Weights of a small transformer language model.
Architecture: RMSNorm before each block, no biases in attention or MLP, untied embeddings, capped logits.
Each number is 128 + 32 x the weight over its row's rms, rounded and kept within 0 to 255. Layers, rows and columns count from 0. The size above them is the row's rms in percent of the matrix's.

# layer 13 attention key, 512x512, rms 0.0457, rows 25-51, columns 0-127
size [ 87  80  76  88  87  91  82 100  94 108 100  95 108 113 102 115 128 119 119 126 119 127 121 128 132 128 123]
[[135  90 110 114 141 127 123 153 138 169 165 159 111 152  89  83 149 131 113  79 121 141 109 131 177  49  89 178 130 140 105  96 125 138 121 111 148 127  98 148 175 106 102 199 122 135 147 131 124 114 160 119  51 114 145 160 123 104 156 115 113 156 182 176  83 160 137  21 102 149 175 197 165 121 191 162 122 183  87 140 183 121 107 206 105 137  65  73 144  98 140 138 106 109 149 152 100 166 177 181 102 133 110 139  98 155 138  86  31 159 124 106 146 106  83  99 136 111 133  84 193 160 155 150 134 127 102 132]
 [149 170  70 127 171  90 117 101 140 130 183 174 122 144 125 129  91 162 110 110 143 168  82 145 118 156 127 112 158 108 166 145 148 108 168 173 137 109  80  98 134 186 130 164 158 148 171 124 173 172 109 131 167 148 127 104 140 153 108 150 109 120  96 133 157  84 116  92  98 190 135 125 142 139  57 170 183 157 111  99 137 156 142  92 127 175  95 127  98  44  93 142 133 132 114  95 171 107 130  99 159 111 136  83 174 113 152 122 160  79 152 102 145  64  76 146 106 123 113  93 120  78 129 104 121 147 146  84]
 [ 81 171 125  97 147  82  87 151 103 118 114 115 156 133  71 166 110  84 146 149  98  74 158 121 172 155  55 123 145 134 119 104 107 174  82 143 121 130 123 130 163 191 153 193  98  98 133  92 140 118 127 124 158 159 106 101  84  81 138 127 141  65 136  91 162 131  95 149 145 118 108 111 173  86  67 115  80 113 169 144 105 125 108 113 167 140 117  40  91 211 103 109 164  86  63  71 134  80 113 100 171 130 188 127 197 159 137 164 154 109 103 116 158 107 154 163 104 139 129 163 122 155  89 133 132 150 187  55]
 [ 90 116 134 101 118  74 120 118  67  80 137 113 161 102 120 104  80  96 105 155 103  79 147 135 123 153  92 105 154  99 121 113 168 113 191 191 141  66 123 109 121 141  57 126 110  78 143 132 129 147 117 140  93 137 120 133 137 110  67 152 108 101 140 156 120  37 117 164 148 106  68 107 136 164 122 149  74  97 193  86 105 167 150  82 120 131 165 150  88 140 107 123 124 156 142 123 165 117 122 142 179 127 165 129 136 148 173  91 151 180 143 145 120 117 125 141 139 162 152 123 166  90  86 129  87 118 166 177]
 [148 122 141 142 197 131 139  88 123 189 168 155 110  99 108 166  93 114 167 110 123 163 162 166 138 101 147 148  94 168  54 129 126 144 101 203 143 118 128  81 145 102 125 140 169 117 124  90 178 115 115 103 165 167 184 136 146  73  90 150 104 131  94  64 174  75  70 105 109 101  87 144 149 138 115  99  92  66  91 179  87  91 167  76  81 120 157 119 122 120 154 174 136 113 137  97 155 150  86  89 126 120 157 136 171 123 109 198 143 147 127 150 112 138  96 161 125  88 134 100 167 104 176 167 159 158 123 185]
 [145 117 113 121 100 141 151 172  73 172  98 121 130  84 140 135 148 184 167 147 154 102 139 129 121 124 141 154 115 114 146 148 155 169  98 126 124 179 121 113  93 140 149 145 210 174 210 124 112 163 124 171 129  86  43 111  52  61 121  99 119 221  46 124  93 177 121  70 162  52  97 157 154 132 170 111  69 117  83 131 142 154 121 130 115 157 115 142 153 129 170 200 101 106 139 152 139 126  88 108 144 145 126 109 147 121 154 131 124 120  78  96 135 141 110 101  66  89 131 131  95 107 167 121 142 207 140 167]
 [142 102 101 152 142 133 134 178 130 122 121  69 142 135 132 160  97 106 138 130 168 206 148  84 162 152 129 190 117  85 139 135 174 103 165 113 129 164  88  76 157 118 165 139 108 141 148 131 169 139 201  98 206  86 150 132 132 111 109 100  79  67 128 159 152 102 142 144 116 200 111 116 130 119 175  89 161 139 131 112 103  95 116 134 152 105  72 141 119 103 111 139 138 160 194 153 138 139  99 157 143 111 124  60  94 156 145 160 162 110 151 148 131 166 115 124 136 118 111 120 138  83  88 109 104 158  91 135]
 [107 188 114 102 148 187 113  41 106 131 166 122  88 107 112 111  68 114  98 145 151 105 138 152 115 100 165 101 108  98 126 139 145  87 119 123 179 151 137  82 130 137 119 123 153 111 106 129 147 100 123 150 151 118  96 166 136 121 168 136 134 102  96 123 107 129 121 117 139  56 191 136  93 232 181 128 140  89 156  85  31 120  90 112 148 151 143 128 115  97  93 109 114 101 151 133 152 179 130 112 154 177 153 108  78 135 129 132  76 151 124 107 114 101 164  96  74  97  80 113 188 107 107 155 131  61 129 161]
 [169 128  98 131 109  98 100 102  81  98 126 162 147 114 159 176  61 123 107  84 137 142 127  99 158 142 130 118 180 118 122  88  86 114 133 112 125 109 140 143 160 135  93 119 114 197 182  91 142  90 142 109 123 147 120 190 105  79 113 133 127 114 154  94  98 125 155  92 104  98 133 155 135 152 182 120 128 137  79  75 112 159 113  92 149 124  94 115 151  91 141 136 192 145 192 182 144 114 118 130 144 137 142 100 113 120 174 144 172  66 133 152 156 104 125 132  81 157  96 127 133 167 111 200 131 156 135 118]
 [ 85 174 124  92 145 132 136 143 119 102  99 158 108 109 137 139 151 193  85 178  91 130  81 118  80 151  91 126 150 142 188 136 139 112 125 173  77 121 128 145  85 114 134  97  97  87 120  72 120 180 124 146 174 141 116 141 108 176  83 119 127 113 150 120 158 174 147  60 130 110 158 122 131 183  85 144 182 182 169 121 165 159 126 140 143 167 145 207 164 126 139 142 170 137 163 149 199 153 127 184 108 160 138 102 184 114 117 132 164 150 137  93 150 150 173 118  88  91 106 119 107 137  98 123 140 109  93 163]
 [115 157 133 115 116 113  95 119 126 139 122 128 117 142 141 111  70  91  84  88  77 131 176 159 156 128 169 169 156 117 166 146 151  79 129  84 178 131 165  59 119 114 112 116 151  95 111  84 147 113  72 153 165  89 150 116 114 118 139 148 135 111 156 174 105 184 111 158 114 158 125 118 115 136 134 148 154 144 166 178 133 106 105 166  96 130 194 178 137 137  92 119  96 119 129 149 127 192 168 128  96 119 153 115 117 186 164 142 140 124 186  71 107 113 178  92 167 151  98 119 149 153 127 153 128 113 133  95]
 [128 158  93 175 137 107 170  94 104 108 121 107 101 156 170 105  87 129 156 164 136  59  63 134 106 107 129 125  88 141  93 118 164 128 124  72 173 132 155 123 155 124 121 172 138 131 131 159 144  71 130 150 144 145  82 144 147 130 114  95 165 142 160 140 143 152 109 125  64 146  85 142 129 147 114 158  63 119 126 148 139 128 117 122 190 123 124 136 139 159 134 144 129  86 112  95 112  90 103 144 131  79  91 147 151 221 145 120 181  94 113 182 153 167 100 133 133 106 116 117 141 154 123 161  98  94 147 101]
 [128 109 109 110 131 239 129 116 163 129 137 100 122 161 187 162 116 101 132 112 117 118 122 101 160 153  96 111  92 130  84 169 126  99 127 125 132 150  98 134 129  94 119 139 115 171 134 103 162 137  97 119  98 106 104 125 211 141 162 122 121 191 100 122 149 119  94  72 154 137 142 142  93 174 155 132 176 248  84 134 122  91 131  92  72 143 172 183 118 151  85 149 190 111 173 113  66 134 153 115 134 115 132 133 105 141 111 131  95 119 138  93 126 147 165 109 121 139  70 183  61 116 124 139 110  43 135 167]
 [ 77 106  26  75 162 133 116 127 161 115 122  46 102 143 155 179 136 145 144 121 144 137 181 128 135 126 193 143 129  87 162 210 150 123 163  89  83 109  91 141 135 134  98 107 124 128 126 100 123 133 110 115 157 146 118 117 117 149 127 136 144 144 116 131 112 194  89 103 137 195 150 125 191 174 147  50 160 121 138 102 164 143  99 135  85 161 138 138 115 157  85 139 159 120 179 106 140 139 134 184 133 107  88  80 157 148 144  99 124  69 112 139 186 131 166  92 144  99  95 117 125 146  87 139 123  45 116 124]
 [128 144 132  99 124 118 113 140 168  93 103 109 131 173  95  92 149  92  64 158  83 100 128 168 141  97 125 139  59 144 161 120 136 154 152 131 137  80 136 165 122  50 111 175 156  91 133  97 133 131 124 158  98  75 162  98 110 116  94 149 140 157 128 188 138 155  93 166 131 158 129 109 166 103 146 116  89 112  90 180 148  68 164 155 175 129 151 135  98 166 160 102 145 151 109 134 142 144 155 131 150 140 152 104 108 148 138 116 106 144 104 143 186 114  82 211 135 169 160 154  74 189 148  94 157 136 115  89]
 [198 109 121 113 144 181 149 167 135 140  67 172 110 186 142  96 155 135 119 145 118 150 192 143  96 150  76  60  97  89  53 189 131 105 105 135 145  99 127 121 117  97 157 188  95 147 119 112 142  85 150 150 179 100 125 135 109 104 146 178 103 113 187 107  94 115 151 164 133 138  91 139 119 135  56 182 212 127 105 155 179 138 126  76 173  87  63 171 150 126 136 158 117 100  88 112 173 181 111  92  93 151 145 100 168 172  87 152 100  96 127  85  44 160 181 110 147  92 140 195 134 123 137 131 120  91 138 140]
 [ 88  96 124  86 170 149 145 124 144 137 190 154 149 117  90  52 133 168  66 123 111 119 157 169 159 133  88 103  83 100 131 170 101 167  96 122 105 147 129 123  66 119 132  95 159 143 134 100 155 195 156 138 125 182 164  74  66 162 108 141 161  98 131 119 153 104  72 181 121 118 145 108 141 124  96 132  83 140 110 169 129 117 135 169 141 180 130 116 128 176 158  77  94  89  84 176 204  87  77 179  97 137 158 183 172  67 128  86  95 129 153 122 115 199  76 162 115 100 119 119 126 191 123 107 106 112 199 149]
 [138  85 111 138 109 134 133 162  94 167 125 120  98 136 167 114 105 116 111 173 119 163 117 183 102 139 168 143 165 218 159 154 134 102 138 122  92 110  91 138 173  68 131 114 109 122 109 109 208 156 161 124 146 155 135 145  98 170 160  96  87  82 150  98 112  59 121 159 168  97 159  98 159 114 127 134 124 127 112 175 117 107  87  84 177 119 187 149  99 178 151 156 136 140 115 140 111 161 128 102 161 169  83 203  99 164 150 118 119 150 112  96 137 123 131  72 138  79  69  50 216 155 110 140  98 185 137 186]
 [104 144 136  91 148 170  92 137 164  67 115 165 136 147 176  99 161 196 136 108 147  52 140 131 140  87 163 106 122  86 162 117 155 155  83  89  72 136 118 167 100 169  78 189 134 135 170 119 133 177  88 148 128 124 124 115 195  98 165 171 120 142 184 117 100 140  76 176 154 126 150 103  99 115 125 181 145  91 100 157 146  66 150 120 123  94 185  89 107 102 129 161 138 130  85 109  76 100 115 138  78 126 131 163 185 162 132 111 158 163 150 168 126 115 149 148 141 144 104 157 177  97 168 139 173 130 154 109]
 [ 80 112  78 167  56 194 102 145 114  89 128 126 120 146 160 180 166 103 182 118  83  79  87 157  74 115 147 147 153 113 140 119 175 112 106  88  66 124 129 127  48 133 125 138 124  67 119 146 126 185 175 120 115 161 107 124 150 103 110 118 144 162 164 109 109 141 104 135 132 129 185 174 160 138  85  79 124 115  93 100  81 123 109 110 115 114 181 131 107  97  75  93 122 135  97 168  97 109 155 163 151  83 154 147 134 141  63 121  87  68 185 103 132  93 110 106 132 149 176 126 163 141 183 197 101  93 108 136]
 [103 173 128 161  95 138 130 142 143 135 146 157 166 183 174 159 125 127 174  93 126 149 155 113 107 102 167 134 184 134 147 170  97 101 186 157 109 130 156  91  83  79 120 164 104 114  81 122 185 168  59 113 126 117 170 204 178 175 132 100 141 127 170  92  87  71 115 111 115 139 137 118 126 155 125 141 122 169 131  81 166 152 145  98 105 135 148 135 119  98 120 114 173 112 170 140  96 147 122 162 145 160  69 140 104  78 103 115 161 118 120 101 182  65 120 108  72 127 135 122  96  96 158 108 129 136 137 130]
 [184 112  72  96 118  89 114 157 212 130  86 137 128 142 157 122 166  71 178 132 111 173 126  80 128 109 149 116 150 111  98  83 122 159  79 150 139 135 109 134 167 117 113 112 113 137 171 142 101  90 102 121 134  92 173 126  78 177 171 160 174  53 188 111 142 135 179 133 134 110 158 105 146 100 104 122 177 151  83 106 178 111  91 105 158 110 113  81 118 140 115 153 110 113 124 124  76  54  94 121 171 113 125 102 127 148 158 115 176  89 151  91 163 163 117 140  77 174 126 132  66 120 146 104  95 176 136 107]
 [124  89 102 168 165 117 115 146 157  74 117 151 180 125 101 119 191 141 118 102 158 100 113 109 128  92 143 122  90  58 132 156 153 141 173 103  53 144 137  94 144  81 105 134  80 144 105 135 157 134 125 112 136 151 171 173 108 190  71 203 146 167 148 160 131 114 129 110 134 127 106 143  97 138 189 132 122 186  83  89  81 119 151  96  98 124 118 134  95 165 100 146 157 156  91 126 135  42 122 146 133 131 146 128 112 125 104 184 144 155  65  75 127 135 151 127 136 120  67 117 138  88 132 171 167 140 143 186]
 [123  85 137  84  86  96 111 109  87 120 182 139  52  99  84 145 146  52 162 128 131 114  78 168 117 144 146 144 148 142 138 126 112 150 126 117  96  36 147 145 153 150 123 119 142  91 171  90 160  64 141 204 174 127 150  96 100 189 145 103 116 174 146 137 123  85  47 129 101 135 144 143 123 158 116 200 109 159 101 108 108 173 130 152 129  91 152 147 113  93 107 112  96 118 147 128 128 166 184 149 109 114 147 139 135 159 153 152 117 148 115 131 114 156 103 153 124 152 210 124 122 114 144 150 127 131 132 141]
 [132 104 124 116 134 137  64 118 158 113 145 132 150 150 124 186  96 146 130 138 134 127 100 156 137  96 104 115 138 176 123 103  97 140 137 108  78 138  82 128  63 168 122 148 150  95 135 113  79 170 139 104 150 178 166 142 171  92 138 169 178 145  77  92 129 141 116 135 135 184 118 137 140 146 140 158 156  96 141  81 146 118 146 108 151  98 161 123 157 168  71 149 155 105 146 129  59 163 137 207 103  91 111 112 116 135  74 110 127 170 105 112 172 146  98 141  72 138 141 136 114 141 141  93 139 151 136  83]
 [190 147 122 152 135 127 130  99 149 132  66 144 127 134 168 138 147 213 130 129 120 139 121 197 140  74 132 166 117 107 162 236 114 102 122 122 111 112 148 168 136  90 141 135 117 119 134 162  84 118 117 168 163 119  84 118 150 127  80 119 187 198 110 129 108 120 168  50 143 146 135 113 138 124  74 102 113 145 128 116  67 120  85 141 116 111 124 130 127 114 164 128 149 155  61 115  88 134  69 155  63 117 106 127 115  81 139 106  81 128 129 124 155 165  99 169 106  85  97 139  87  82 137 133 156  83 161  99]
 [ 94 167 147 142  82 105 130 138  85  91  92 101 122 128 155 114 124 104 127 102 121 119 109  98  93 153 116 134 113 149  88  96 151  46 107 103  84 182 142 165 134 126 148 116  90 118 154 144  68 133 149 100 130 162 194 132 109 111 163 170 117 121 111 135 141 173  92 115 139 135 127 104 154 162 126 107 173 168 141 131 130 180 157  92  94 179 165 123 144  77  71 112 141 134 137 127 120  91  66 122 159 128 123 145 137 182  51 112 165 125 148 123 118 118 144 149 142 133 114 161  97 172 120  98 116  97  95 108]]
# layer 13 attention query, 512x512, rms 0.0472, rows 26-52, columns 0-127
size [ 81  86  84  98  87  80 100  98 100  95 106 108 101 108 123 108 120 117 126 125 128 126 126 129 129 125 129]
[[130  69 165 152 143  88  79 118  98 144 130  87  82  88 154 120 101 135 113  97 121 185 145 111 169 130 135  90 130 115  97  77 106 135 182 153 177  94  59  87 168 106 116 112  79 130 141 112 114 112 154  84 143 117 170 114 198  94 156  88 153 126 148 113 145 183 100  94 127 110 142 117 114 121 141  41 139 148  88 145 176 190 127 128  69 128 119  96 128 145 171 113 152 140 114 148 129 142 170 128  99  96 125 189 142 170  86  88 131 153 125 115 116 162 193 181 135 141 166 117  86 124 137  81 120  71  84 132]
 [118  77 165 128  95 144 155 149 110 118 117 115 115  40 104 125 102 141  84 102 114 145 168 136 125 122 206  91 156 134 116 117 157 188 144 119 142 105 103 102 154 119 135  68  77 118 126 119 120 165 168 108 122 141 136 174 109 119 124  95 132 177 151  99 104 123 130 147 113  96  78  88 151 127 125 184 142 105 151 103 116 103 135 160 127 124 131 144 163 152 132  92 116 166 173 143 115  73 118  65 112 193 123 178 128 169 127 137 148 106  80 144 116 180 137 138 148 124 195 155 173 126 182 115 118 165 126  82]
 [125  69 125 143 149  84 124 133 108 142  82 116  91 121  98 113 127 134 154 174 143 168 221 124 162 118 181 151 117 100 166  74 123 132 132 145 188 124 114  94 205 115  93 107 119 109 159  86 121 100 139  61 165 116 173 116 128 152 132 134 203 118  57 149 158 135 129 116 132  91  91 130  88  83 184  80 109 109  94 128 150 170 136  86  52 101 131 145 173 160 152  56 104 120  70 152 143 152 127 127  66 148 133  45 129 116 108 154 125 161 111 118 128 186 186 147 192 156 134 108 136 116 126 151 192 166 145 117]
 [139 102 158 128 143 120 185  86 119 175 103 166 114 103 147 130 152 156 153  86 107 159 116  62 186 146 110  95 160 106 150  85 116 141 161 142 140 140 117 131  99 110 174  90 118  80 145  99 209 120 123 140 124  97 193 113 118 116 127  78 117 147  96  95 152 127 139 150 111 119  76 109 111  93 120 103 130 133  97 114 141 124 100 136  48 101  94 128 155 123 167 181 119 127 187 134 107  69 202 135 138 110 128 172 141 127 136 183 102 167 155 157 135 100 184 129 146  87 180 153 140 112 122 142 124 106 101 136]
 [147 126  98 102 143 133 139 187 170 137 132 111  90 184 172  75 156 113 128 137 166 140 120 137 142  98 133 164 148 113 151 136  43 164  99  85 116 164 122 129  87 104 144 107 109 120 144 132  78 126 118 164 120 107  68 128 159  85 126 123 165 141  92 165 145 179 180  92 119 120  86 149 133 134 162 138 164 182 123 154 122  92 142 192 149 125 143 116  84 132 106 175 135  93 150 113 139 146 126 125 170 114 146  91 138 108  74 137 131 143  91 120 158  92 146 108  86 108 146 160 134 108 104 133  73 148 158 153]
 [110 120 138 181 118  95 110 110 166 162 143 112  74 136 146 164 140  99 129  73 129 109 137 126 164 166 157  51 149 146 108 117 134  89 103 112  80 169 114 101 185 149  76 137 111 105 125 101 177 132 179 119 153 133 156 150 139 127  65 144  91 133 113  87 121 136 132 180 105 128 146 121 135 154 137  68 107 105 136 137 156 143  88 120  83  56 146  97 143 117 144 126  80 105 107 173 117 113 108 152  96  71 148 162 121  92 148 133 182 126 140 171  99 132 155 108 133 151 219 148 121  96 114 135 136  74  96 168]
 [127 136 140 121 136 148  81 110 118 108 127 121 183 106  99 153 114 129 142 140 130 177  85  97 125 128 139 139 115 104 133  58 107 105 164  97 173 152  33 165 103 128 148 123 106 104 150 106 125 134 122 201 165 104  96 163 125 111 169 126 139 171 102  96  96 133 105 131  88 169 150 149 166 117 166 122 205 170  75 149  99 108  58 133 140 161  51 139 121 150 194 128 152 195 152 144 102 136 213 127 134 104 184 141 116 134  84 114 149 143 125 163 147 137 121  98 113 141 111 125 127 145 172 121 118 100  90 100]
 [150  46 181 116 131 108 117 141  96 135 110 154 143 185 121 130 149 144 141  98 135 168 150 129 169 169 119 104 106  89 155 134 124 153 110 183 145 133 104 101 131 152 147 141 159 142 157 153 207 119 177  94 152 162 204 101 168  81 138  91 125 130  87  98 110 103 154 130 141 139 144 193 181 101  96  94 146 184 200 106 114 112 158  92  98 144 127 140  70 127 148 198 140 181 138 153 128  92 166 149 102  65  80  95 157 131 133  84  86 120 133 159 126 110  65 146 125 141 121 164  59  90 147  99  87 103 160 157]
 [136 169 170 142  96 136 153  95 103 104  89 150  66 103 168  78  76 109  91 128 123 107  90 127  98 168 115 165 136 174 131 128 179 128 145 122 118 101 131 118 103 137 103 150 113 120  95 132 145 155 150 167 139 136 104 134 156 149  81 124 120 154 180 112 111 120 145 141 110 155 105 127 109 140 133 114 145 129 161 146 133 125 124 119 129 122 165 175 124 173  92 140 179 123  97  81 142 161 120 127 124  95 136  92 223 156 130  84 149 142 152  67 125  79 129 126 149 102  44  83 133 225  67 158 148 142 108 144]
 [151 140 108 152  98 182 132 130 156 111 151  70 151 172 179 150 133  67 170  97 166 122 145 158  82  76 125 184  90 103 131 153 128 143 141  90 155 141  92  97 156 118 151  74 112 133 118 129 176 121 147 162 122  80 123  93 121  94 150  85  98 169  51 120 132  79 123 139 140 158  78 116 203 126 194  96  79 168 170 125  89  50 102 161 124 121 136 100 127 102 125 132 146  86  90 146  84 176  93  72 155 138 102  85 198 148 123  77 144 139  95 164 157 113 142 106 139 157  52 116 211  70 169  95  84 155 118 140]
 [ 86 129 102 156 124 168 144 134 150 155 121 196 149 227 133 101 133 124 153 180 105  65 100 125 189 168  96 179 131 122 126 186 100 187 132 123 154  87 147 164  78 140 100 110 135 129 104 162  42 121 117 132 151 160  68  88 101 131 132 108 153 140 149  90 169  91 133  95 160 140 147 127 114 169 120 202 203 102 153 127 115 126 154 125 145 181  85 152  89 113  90  77 124  44 136  74 131 127 134 107 121 134 137 167 118 148  94 133 140 134 145 107 120 164 117 150 169  93  72 156  98 161  72 179  92 144  92 138]
 [ 95 118 132 136  90 226 121 132 153 179 140 112 100 161 137 157 119 129 137 131  68 146 110  82 161 147 133 118 150 115 122  86 104  87 134 127  95 169 104 133 146  98 101 162 150 147 155  95 103 159 145 110  95 126 159 118 121 184 209 171  96 170  94 140  93 133  94 101 126 165 197 153 102 128  51 105 116 165 151 128 153 140 128 135  64 122 145 139  98 139 124 162  68 167  78  97 104 176 130 125 124  46 155 109 101  38 127 149 121 207 141 142 123 153 140 161 105 175 141 146  85 158 146  37 154  64 112 122]
 [115  87 130 180 123 168 135 133 150 130 116  87 149  77 120 140  97 128  80 134  82 145 155 113 139 124 111  69 104 150 145 124 117 120 151 101 131  96 143 121 228  84 136 137 136  89  79  95 167 121 145  62  91 139 161 128 109 124  78  64 145  86  92 162 110 156 114 114 146 156 176 135 152 131  99 100 158 131 157  89 180 161 153 122  95 142 164 116 112 107 174  98 120 115 123 144 126 127 112 176  81 110 106 107 110 114 114 142 145 115  60 126 160 146 147 181 156 150 105 110  92 141 138 136 151 120 121 109]
 [ 98 108 183  60 202 101 168 103 170 133 163 137  88  97 127 117 113 104 174 102  99 153 130 127 124 130 125 163 176 130  91 123 133  86 123 107 155  89 138 136 130  88 109 175 110 194 110 134 103 126  50 142  69  82 149 125 174 152 169 169 122 143 194 180 169 137 142 159 129 152 138  88   9 109 102 135 100 149  79 164 115 158 122 184 187 115 107 146 114 171 198  56  94 125 110 115 166 112 164  96 147 120  87 131 105 112 108 142  66 117  98 130 123 163  92 178 117 114 140 150  61 127 150 100 102 179 138 166]
 [133 119 150  94 164 158 145 105 122  87 118 181 139  98 107  75 176 133 102  98 134 154 167 102 103 148 126  97 147 119 130 122 132 125 103 113  98 124 157 138  72  94 161 111 159 159 158 159 172 105 166 112 164 182 156 114  82 124 127 205 140  75 155  89 148 129 127 132 225 126 139 112 128 174  92 198  85 114 156  65 154 170 192 132 173 153 134 109 171 131 137 160 143  89 125 133 143 165 110  77 141 171 158 129  76 139 106 139 119  70 209  78  69 139 138 111 109 102 100 164 116 127 149 126 151  76 164 165]
 [121 127 136 120  67 161 100 144 113 147 151 193 131 169 137 127 177 124  97 180 148 145 225 113 131 162 155 162 187 139 113 100  68 129 148 103  64 101 151  72  85  89 101  84 167 106 147 181 127 145  88 145 135 143 172 101 121 202 130 156 131 112  78 175 139 163  95 156 117 118 154  72 150 101  81 154 103 114 140 106 141  90 133 179  73 202 136 112  62 182 161 137 127 153 179 101 159  56 142  81 111  56 161 187 159 107 204 122 101 126 120 158 145 189  63 180  74 113 239  80 167 136 138 131 145 120 106 105]
 [150 118 146  98  58 106 113 137  60 117 121 138  88 111 161 133  93 155 177 152 135 155 123 154 126 142  87  58 166 142 188 112  99 114  77 110 115 134  24 125 129 101  85 119 127 132 123  70  98 128 120 135 107 143 134  92 145 161 130 125 106 147 132  93 137  95  95 138 113  84 146 126  91  49 121 122 110  96  94 156 112  79  90 112 188 125 165 199  96 172 129 161 120  80  97 182 129 129 139 164 119 136  57 154 145 111 131 122 147  98 128 138 131 117  99  95 114 112 154 103 198 124 157 136 129 154 175 108]
 [158 159 158 142 123 131 133 126  96  96 160 128 144  55 141 143 151 170 189  79 127 118 200  95 165  64 117 111  70  62 126  52 152 146 111 101 119 148 119 131 113 161 121 159 122 122 101  90 143 117 143 101 127 114 197 138 160 119 149 203  87 195 123  57 106 141  71 107  93 156 130  96 134 122 184 148 157  97 103 137 132 132 195 107 134 118 182 141 108 100  67 182 128 113 119 170  65 108 173 135 105 158  74 153 185  95  77 146  97 135  83 164 108 136 122 131 143  93 154 162 142 106 160 128 116  74 112 140]
 [ 64 115 137 203  65  85  57  87 190 135 138 142 141 195 144 174 138  78 143 122 118  92  85 156 139 135 138 144 133 138  95 170 139 123 120 142  57 159 122  70 141 125 108 173 121 106 135 187 137 218 117  98 109 142 151 140 154 158 140 163 184 175 134 114 123 155 117 113  94 142 119 191 157  98  96 102 135 161 131  86  95 172 152  86 193 129 172 103 151 104 102 124 201 139 106 110 144 163 100  89 109 178  95 119 194  97 100 158 141  73 149 124 135  81 168 127 122 113 178  94  70 125 133 136 139 144 149 166]
 [108 112 125 153 151  55 120 109 180 174  98 129 121 136 169 126  85 181 162 105 166 147 131  90  72 131 163 137 122 150 128 134 109  77 145 148 107 133 141 141  95 138  92 121 138 117 109 114 126 160  78  55  37 188 142 160 136 129 162 135 148 108 131  97 121 130 188 119 162 123 154 118 149 148 149 181 161 136 110 139 111 175 108  59  94 121 105 126 110 117 121  91 163 117 136 174 134 173 144 102  98 187  67 117  97  92 143 109 130 129 133 180 155 138 113  98  97 124 104 134  92 158  99  77  98 124 129 171]
 [194 101  92 142 114 130 166 127 167 100 146  64 152 138 138 135 173 141 133 123  82 163 118  74 127 119 149 130  70 132  99 135 122  98 143 178 150 148 130 111 119 102 112 115 145 114 153 135 126 119  85 130 112 129 191  95 129 155 164 169 122  96 127 172 165 130 176 116 116  91 162 128 125 143 114 136  89 126  84 122  94 145  94 169 149 121 144 139 127 157 114 125 123 127 116 121  56 101  90 119  87 136 149 133 122 139  87 105 124 165 153 123 249 153 111 126 106 171 143 123 142  98 153 128 121 182 153 120]
 [112  77 165 181 127 194 123 178  52 134 134 131 103 153 108 103 156 174  86 168 180 120 144 149  99 117 138 158  65 127 109  94 117 206 159 141 107 177 166 142 114 141 108 145 142 130  98 128 149 179 107 105 130 161 139 158 134 162  54 138  74 197 153 126  90 125  93 118 153 116 186  60 142 133 149 125 115 124 100 156  99  99 144  81 145 151 105 162  92 119 134 112  91 168 124 100 134 170 132 115  76 123  78 123 172 107  95 189 165 175 112 136 171 120 182 173 202  87 108 122 125 109  95  91 148 137  76 160]
 [141 151 124 115 141 125 154 102 102 174 125 147 127 158 113 156 108 127 169 126 100 101  89 168 144  60 175 132 133 169 105 137 134  90 183 122 135 141 116 130 168 157 128 135 109 125 134 141 117 112 137 164 151 104 141 102 159 145 153 178 113 126 130 137 100  93  96 185  83 194  84 133  90 123 103 128 165  95  56  95 137 127 168 124  97 101 133 131 148  80 108 115  52 134 104  91  88 147 146 131 140 112  99 161  57 161 156 154 140 174 117 122 161 155 146 106 114 156 120 131 119 143 150 130 136  90 145 110]
 [147 123 113 132 178 142 137  91 123  97 142 147 169 105 141 139  82 155 127 125 107 101  54 195 129 128 157 115 142  98 123 111 133 156 116  51 148 115 116 123  82  79 186 142 166  51  91 156 118 140 145 135 144 150 124 159 125 103  65 159 134 131 136 134  85 154 139 147 124 133 106 157 179  75 157 132 149 130 112  92 163  99  91 123 126 135 153 152 201 202 123 141 136 140 104  90 116 151  78 212  90 123  56 139 146 125 115  83 183 128 150 124 161 161 163 117 132 119 126 138  83 130 118 107  87 142 160 138]
 [127 109  96 124 138 118 128  73 124 155 105 119 121  98 161 132 106 163 111 118 138 122  93 109 164  93 153 150 134 115 144 171 179 122 100 196  97  99 153 170 144 137 146 120  68  89 151  71 119 164 151 154 165 118  97 153 204 152 143 144 133 102 185 130  82  78 157 127 172 161 107  97 112 104  85  85  93 142 160 172 121 159 146 100  90 142 189 116 116 114 138 180  92 162 110 121 109 184 131 145 115 183 160 102 105  88 143 115 148 137 100 164  98 145 123 115 174  93 177 115  82 204  72  89 175 113 161 119]
 [103 118 111 148 110  99  90 153  66 150  46 112  40  69 112 144 136 112 152  67 123 106 157 159 128 159 121 127 192 122  51 140 189  91 129 105 113 120 218 106 121 155 145 151 114 108  94 142 147  93 125 128 161 177  97 111 176 154 179 131 123 129 127 134 108 160 112 150  80 111 107  87 128 140 120 135 161 180 181 110 196 114 133  85  75 107 137 227 154  74 121  99 127 146 127 136 127 100 123 143 151 117 165 144 209  80 114 148 170  76 122 149 125 110 125  61 133 110  84 168 108  98 137 198  84 124 106  90]
 [108 213  93 137 114 173 161  98 124 195  83 153 124 151  77  94 142 190  83 134 144 104 107  86 124 157 128  99 122 156 101 138  87 123 106 181  60 166 127 119 153 105 116  97 142  90 113 153 105  98 177 179  59 170 107  88  98  98 123 137 176 209 145 143 114  90 144 126 140 134 125  58 157 161 134 150 114 117 106 113 124 114 152 140 185 141  91 102 116  96  47 127 108 184 130 162 130 175 137 102  89 158 174 105 182 109 119 184 114 154 103 181 105 118 118 164 142  96  64 175 120 118 167 152 123 136  66 136]]